config = dict(
    n_layer=9,
    vocab_size=8192,
    norm='rmsnorm',
    rope_base=10000.0,
    attn_scale=0.125,
    bias='none',
    tie_embeddings=False,
    init_std_up=0.0183,
    beta1=0.95,
    decay_fraction=0.568,
    batch_tokens=[65536, 131072],
    doc_mask=False,
    z_loss=0.0001,
    steps=11684,
)
Each number is 128 + 32 x the weight over the matrix's rms, rounded and kept within 0 to 255. Layers, rows and columns count from 0. Numbers have three digits each.

# k: layer 2 attention key, 576x576, rms 0.156, rows 371-383, columns 288-359
# q: layer 2 attention query, 576x576, rms 0.151, rows 372-383, columns 288-359
# v: layer 2 attention value, 576x576, rms 0.122, rows 320-349, columns 288-359
# o: layer 2 attention output (transposed), 576x576, rms 0.36, rows 320-348, columns 288-359
k371:086113125143081103163118104153116104184174179100151076121123174143157154126083108031125110095142179167116110185187114116135176027164173160164176134100138174081132115144112095114143125151143107167110157134118109194128
q372:093156090133145137127222101165131131144152152120173125087087127143145081156122143185114151125106154141133081165121161116223137168170124115150155134156129153145135108150104157142146131140124157121092178122184078159098
k372:058141059125097075164094092123193105115133155147147043100164175044146123079178079082088156085075065136064068129118138116095128117087071125151127160064141144063129106131166180129133130146129111120101099119144117109176
q373:150116095125186062158170127083078168091134123136148085074139152109157148146112124154202169177146074134148093135139175153123095101151059160152134095133112097131154080095132141168125154128153082108165130083160130115136
k373:152145156113182112128099116121113110121115125061074065129128108084158145044073118147103091124141086140184098119139051158093075139160144120172114073169162123075160169131092133189092108204152106087117183192121075214117
q374:089102086134244158105120075138152144149182129175168045094090144135073138131120034140151079143081229115131145166158091110116182091160150142139184095124179148137168143129150160085166090158176108111122156137156090113110
k374:101158093123104111069171078127194137115138176134148126107206105135165088140062144191073143154146127146109104155160135123091170036172171159195070160078170126094123199176083089123063116093113149134148172215150192111095
q375:128175111159152084113034198078095107120154105112156089152167145134135147069168191157087115197167064074139118102161140125114119125185104080136072121098117090118122104108150094121161116100143079092135139138176118196171
k375:118136106143146179130071134120169139190139098201148096113114131125143177109086102136135109088203121113102105131091109139210085094168168128178219084101094075128137097137089121169153107147081080106119158162079137133074
q376:144136125110114091135139154170155190147141161172092121151127095145195140069160109131113189146060124133142095135167183172150087166127118160167233152158138168175164105146102140126120096178119096083126181109176153074194
k376:119137129166130124163114119109158106115106153128103166136090121164100071041105133136141088155154186150065133113124095117160152113145076118187093116113092109180171055162085161073140105169199144149104135115140107132102
q377:112117213096093135193123092113172112122134146132151126115182141171110124082148058075135143131148057057133111075074130104112090123133068096142091102136113137148091085091193117121174125073147100144107155207135123089190
k377:133152142094154187199158123110120132153132132050145068128107111133113170207160144200138085093132155140114125064144173180125104109056156176119124129118151094091125127145131092163143096106138150118122112189173155136138
q378:098102072146128188170054158160197086142150114152194145140111114116152182167131138151153152014170124089157163106108148130183135152129137116131107083071149194098199157160167120123062113101100092151161093131173126130159
k378:123151119103134076168142135125102155164133183104169189171106160132134147061129162105056168127164173161090111086147090094140141171080156130136075116180167128123127097143093102166134137144087116151161149152183174162137
q379:110098170116165127178148069177101062124128202097099078101167133152086039154168096154136122112046068056127177081110055156134140153141154122100139063129146174145055129113095090164176104084124091065093167122157078135129
k379:114185036070172122103178112150148036129176188129134172087172144172245159161186185142127117105084140140157147191167109112181239171091163146095245117091142132180146075146098151062104133131157148143110149075131112123113
q380:101132118171097117122115141139102120144112148178111158117140116153158103090107183065180168048133105105124079130091116134186224173104093191148121099149124104163117151166141131204119143174155187163065137167134131178150
k380:199129210115071121187131122169118159112184163138087116161092097133017141164173063084105152115155123075136093082078144119119056127151120128161104144125222115112132117115128104088094063143136127128075100143205204150118
q381:079106110088202125140144110139151117130130084199188143087126184089162125116116131138130082180199159100095114162105088100110121067124177137073122159131147125130105068107118154087154127112103143162140130173112144132108
k381:159164100062168127102136120132085106024133115126099125128142130130144101093130152102103179110113123166109111151086151124155125120103127101131130127113119112088145121125144123153116139126131145173116182093092111166147
q382:155110126165074106118093116134193120125109100137073162135083076102114146078083106138110113161188127117120134144106080110114134139123097126131121099123142094125063136040072138094160104157118068123080128125133129179119
k382:106154074122089123120124139089119148111127165087212160191075098169172133142133203036055150116048142125164146123116157099135093133107077125199060175122169094111162166126143132091114170100135110173094040094155129132166
q383:131112086163099110152131137051164114114134108091132100137081131194059125140124084137155119138158171167130131082105110139166065121209092165103114106098179161165135122175099133085078134181186134116171091150167181110180
k383:152213119143090160139115102194102145131094084126096019113095094164176135139153193109152130086143175120240150156113132092163144127166094142118194141090174144143209083127146116120087068113160134128140177133093073106165
v320:140088105139168111059139122144137110138178122158128123148124106149091133126154104199079120141075148102082157146106139135070133144138095142116153160158120176122131144171104141098146050129117165115159117148068099116168
o320:138144121109076102161136116121202087123142111130139166136131159113095140078127142118097146076155128161145149163153185131150147131164099141153105123107162123108112144162128073119130138138134117143156152177144123118137
v321:128126153143133160142077123110123114134161085106188092126156054113108171107119113141116123124096079107110144135099126135153158114139079131167144161129131140146129191145047141099125116112115167147189139112112125154157
o321:108127132095102109143102124127130146097108156172115191086131110097096139116125141060112153131171162126110099178134117115086120124136169126142108139150130109133116141086151094084146155092116141140118116156129138134089
v322:107108116143157154087107113073142153119114160098157063107114112084138151118155135061103115102090126042148206110106177137084166117156090115126146145131150137073189110082123118155105164137142132178105151160175120084071
o322:099144126130114168120107080136114164170077090102107141115114173161134097154137145172120175150175141201057098193126078157117140137136143125152105173128113129143144131164077127133179112125107120102128125158110148106129
v323:138157185092110120168115142117130146115121142076172102114078100144112136121202129121086110119084163141117142123173083118132135110135143090106128137115118070155119147073093109111125108085122158120042122118193116119127
o323:093182103118129124109141089135133131138148081114161158152152115091148118141089142105157159117121115136121091147098160114126141120069157157135123079143125163108124095105165113135110130146130187117152090144083103115135
v324:085116115115107118109111183164174133095105068050092137134086123121143133073117112107050136135093102132135133101116134100111158119127078082134077135149108079134152157114124156158094200108140123102106110133135159154141
o324:120101129158139172127144100153101092090142089155126049107065071139113162173124136168202143099087139120140124093106120159086173140101153167159117127131095128149109215120131109124135068182141110100088124145107082084171
v325:114159182133113088171137140171187125125120132110106174112155133146134163165133206131182119157108183144145113140087100146130168141122096095115141156109132151048151103150125106149124127141135191143158125144083143186152
o325:122059095077159186105152122145072080073184089133089083112106114110088095153172111164112114099165127164152097153163083115116131128150148119155088154142119121170100185116090150121127098139047086139093133103163087144114
v326:124129135147131174084102195113162106114115114138143148110096125098097156189115073136186117183105173162077162161123175178139130123137097145118177128149126148130111102130152155107224158138063136109113124129110120133116
o326:107117167183088083107160174137106111127162156129081090170156101186092090071173144143129124101144120111170132133149098155126136091189106139120138107038115175087101144103088108146123151098145140126143165163126125096029
v327:125111139115126092108129167155115111149111119121090133139117111119111098109105116122106123159157183137109090153127094102172131150130129114083133131145087114145161146160076132124106160122154148137115110157157087146130
o327:121104161157157134145177145115135090105132142140114110079191138109078114132138143092135098122145094124180111099129109112103113170115124029106137098138130137140111157132136110112157105144123105107109193098134176080134
v328:140138177143147036173111139142097114104073158091111107220154138136116122155087111097115080129109042123127158119154115160079123097146130125112111159157058142093163165124110130163064162111148112108076188105156096155046
o328:136155102156125137127118116112123131149099151116120116136123111105153102148133213156144120112143162102157122173105078104140124181101186136126112110146183131127147148143109173184133139141185156098166107175135150176142
v329:157125146134153107114116104096147137153110220135181154183132113107158179110109167173104116138119032124128154099116139169163099143138191152072164155171141127117163157108112045133114118147123104105070172093127145119182
o329:121183130065158099099175086161125104174126095106115141164094224128135154133128135116152112130138204170165140151173077162194125094165139106106114143125133179087130102151150155114159170124166139136166115160102091203099
v330:200150133153085064171115129136130117079149211145092146110116099113166094157116147184154192129176234153115176132099146131190175185108121143138141079137101172141123116167210131140107113145150173126119214099173150195148
o330:113092084081141140110095135094105127129176121131098133128107127139183088169114079144161135118168049161113131130134095130138103159104171145110143093131182137153136192072055172114138086099134130147098130154120096146106
v331:143127147121150140118090168111119161124113161111068107144120104061100115097113150117071108072122082141099197168103154119116169138114155116100155142124155149072094100106140098121127127103159164091161114064060149078101
o331:104122140119127181106165117153133173174088116145126149111104126129158113086132098121186120175168168080134114148144091070132185105125142131123126103174107115136127143106168147082182135102064119134111136154145124102131
v332:111159085146127150111119163053150135127118117123151144164118100123115121132125161103178191153132149158108108118130131128080127130104101167183099175148137099107099154126115131168177179161152119103141123130156163127155
o332:082156212130156097160084120140098118115122098161098121130135095107170131179164154090121097163163141152118092111129160132094129111063160134063125090111177123084120105087162113088144159132157121162131132148117159103104
v333:114125156119097167151149158149150129147143113127196170160129139124116141161134131134154169166097141140136068092145137127131159138100167156098185164154119108091137153106105140067164166165112116092164135137165114122155
o333:105178131132167094140093066151185094188176131155132118114147119115078088091108139109130084147137097177153082123153154072138133094134179144107127128133129147162128112133138167085143128119101186121168188133127162100126
v334:115156110164146159116170102106134124114089133122120148092158109106125098115117107168148098111139114097126165098141102091109090061068144140157128142165091111149138158118140146198111141174133122153148145121113164125136
o334:122108076127132142140111161087121109111148092123139097144086179085081108121118153180127132103096123148085137109128145130146054166171111147178115171080085115106129128138094184103108161122137153124144161090127145138158
v335:168142131099156121169153090172119154192102071129074114154094070118114128144168182140200176121110163122108125125110101159125146110117196106111144151148109165066122116175108138095114069136146112098085171145165177085120
o335:089095117134129164103104175101134106178129126093189136085118099145102176057168131109128072068185136162156146114087148144113133130166146118148132156111083081122116087106126156133115076121149148163095091109053129170187
v336:132142079127131111100096155133158117111120087175102107137105144156156124045133150133155102179082178113104109144177132136127171158142148176085105101163061124103093169136135156150132115136125135114072129153119124117173
o336:091159123109186137128132118116134114147136159116155151121133095129107163160132127138087146149124109133148171115078152117121111042107153155106180094090171117119171123112150135083142114095133179093097138124136121130096
v337:170109086122109149223133149103108115163115105142107119125092109120123095110184145165073086147150072165126164137097127122115137115136134142075155120153164139131168133143139098119113114155098089165085109100124151074146
o337:122175127117156118082105104127123134100137145146149183115122129092120154140145110135104122145097119095146144047149143126093158126130079089186125160106144154152099119121096071138155115099153136139127214145094134115162
v338:112171122146126166142108095159115088151148156135123127110098130119110114138188155139118152149099143148112098138112119110116127099126124174135135131105181144193115070097142130118154101137155168169132097151134134171158
o338:158184110102116143082132114115161148133080103142143109156105151149127185065093078216160130196134151161078084142161139094097141145135117146130117108129165149143133106053108167167115163079099142145150112080106147096158
v339:106156103145135139083117094171130149121106138123164131186176159168152099117179137087139134188150123187162125143164132134160120155145171151154159149101112173093178102140134124139125176108122160096194081134129187129098
o339:146121165126149105180141146066125090192088120114094131124149180109165129131203161128100137130099089145138117157122110137083169115163072112109087123108216163149126165159097111077096125131128129103124110185161099125145
v340:161157105145161111150144160118122104164124105116152091099107104056133070077089101083137166166140137129098113125123065138152205102124150135062180144169094156059096110153148149103100099125125133101129142106087170143104
o340:145140099093086081114140156137126102143119172168073185131124129163104175094153145109159106101127085129092099099195153183204100097144108115117141192101132125121145154139144108150097119168122131109145082135121118117121
v341:152122141120096178124157133043116064129205162115168125137107108085177152097150123197178138151114162152118120117156090112129174143154132094150128131145088038152105120094076108131098146103131118113109117129084140127162
o341:084080107132099067099103139184125133110169107117123098128166134180123147096142084079129168144165136185130060117154206225085128128106122221181174116125218136165117116094116083098123136194127123146161166117118130141154
v342:156151123127124043139124099156104146138112116121128137168108178136102122145094190124079133159176072147141183162147142158149081100150118111130091088126127095128140144123115086147104121149109119114135130095085161085159
o342:081123200132101139136185115124117081173079111139124139093110074151087107084132124122085176091127167140143055127156071165101105142067152166096131110207158120186138088082117129133129173116133117131105086154152160075126
v343:120109108122117148114087124147121160169156116153125121141150125198111185103176113071168112219140149129099102127147146135150214127082189179083083167104116133108148161124118121135153107136109073183115121121121128066125
o343:095099080131128172103158127117152121157161157124087111133121116134133119152128111148150154084163147208114160172103162162119108119105112145142129164079140163130193111119075068131091083170094116116093111131112126116121
v344:146150098126125105101080161138135125157123192132087135146145101107101111117133108131054093145136175143107123127145155160102130159124118119088087157140065140145080116136172127088143073131100094130112124117111115141104
o344:117122096154106134070133132143161134100139191115176112140130186120180146156134148089108150120132094112129113103132130108125101080089102119153168107176109145197117121162170149104132121169126199165130098113117141109175
v345:142132094144131065109181139035127128147144125089169132133134146181140124138118153104179152145137134161088121130154132149115173137106111109121119120141145086163140077124166135123091136104169188174121137117126114115194
o345:158128097168137129134073138138123183148123100161135126134171078120175112127166131086101083118123092160114173146085097148155105146141107198139159112159129132159139124106089183167118150159136103063121031160093196106127
v346:078135128127178201150083104146139134100112168106111078116129148112166174126115112033125155102118151096139095101108184163130137128131145120114118138132139135117059126167144131121178106136095141120114099104103149131118
o346:151099179129057187123154110114128158126115077129134079131143135158097167093157090085127053203203162115077121169093081105153125093073122173103065182130162103195097154115108122080094151136118114124095144169128116180108
v347:121177114116127069116123061099095140156126126165141170109098156177132140169135162058158091156126109119109130107131092108196139136151142149116103122072144178161115070124048090121072220140176110095126119193116093072131
o347:155111156143145178131082110122145134158106114134092134067123097117147132145124114113153125141143125179166121162160097090125153128112165126122099111178164137180117153082150143151129120124097115102110126073118146139090
v348:145182081143120130079111183072143095118184184160052119106118156119122100139156130113158087151053112156137105169157108122158129126127110139121130154168060105070104087160109145130120148144115122143106135127130166122122
o348:057130112072107200182126139120131178139154126146133214140151079079102113085167111143114158097137157080106155085102142102125164149099121124161159133154152091137111130147131131168107156095153121137142113108156130151119
v349:134145121132086104137133091170076094145135165124087126109091122118098147081125099161106110146149196129109075124137155126123122131064141146094107087100156127175149106164149088047140107133121136093115081113201158122125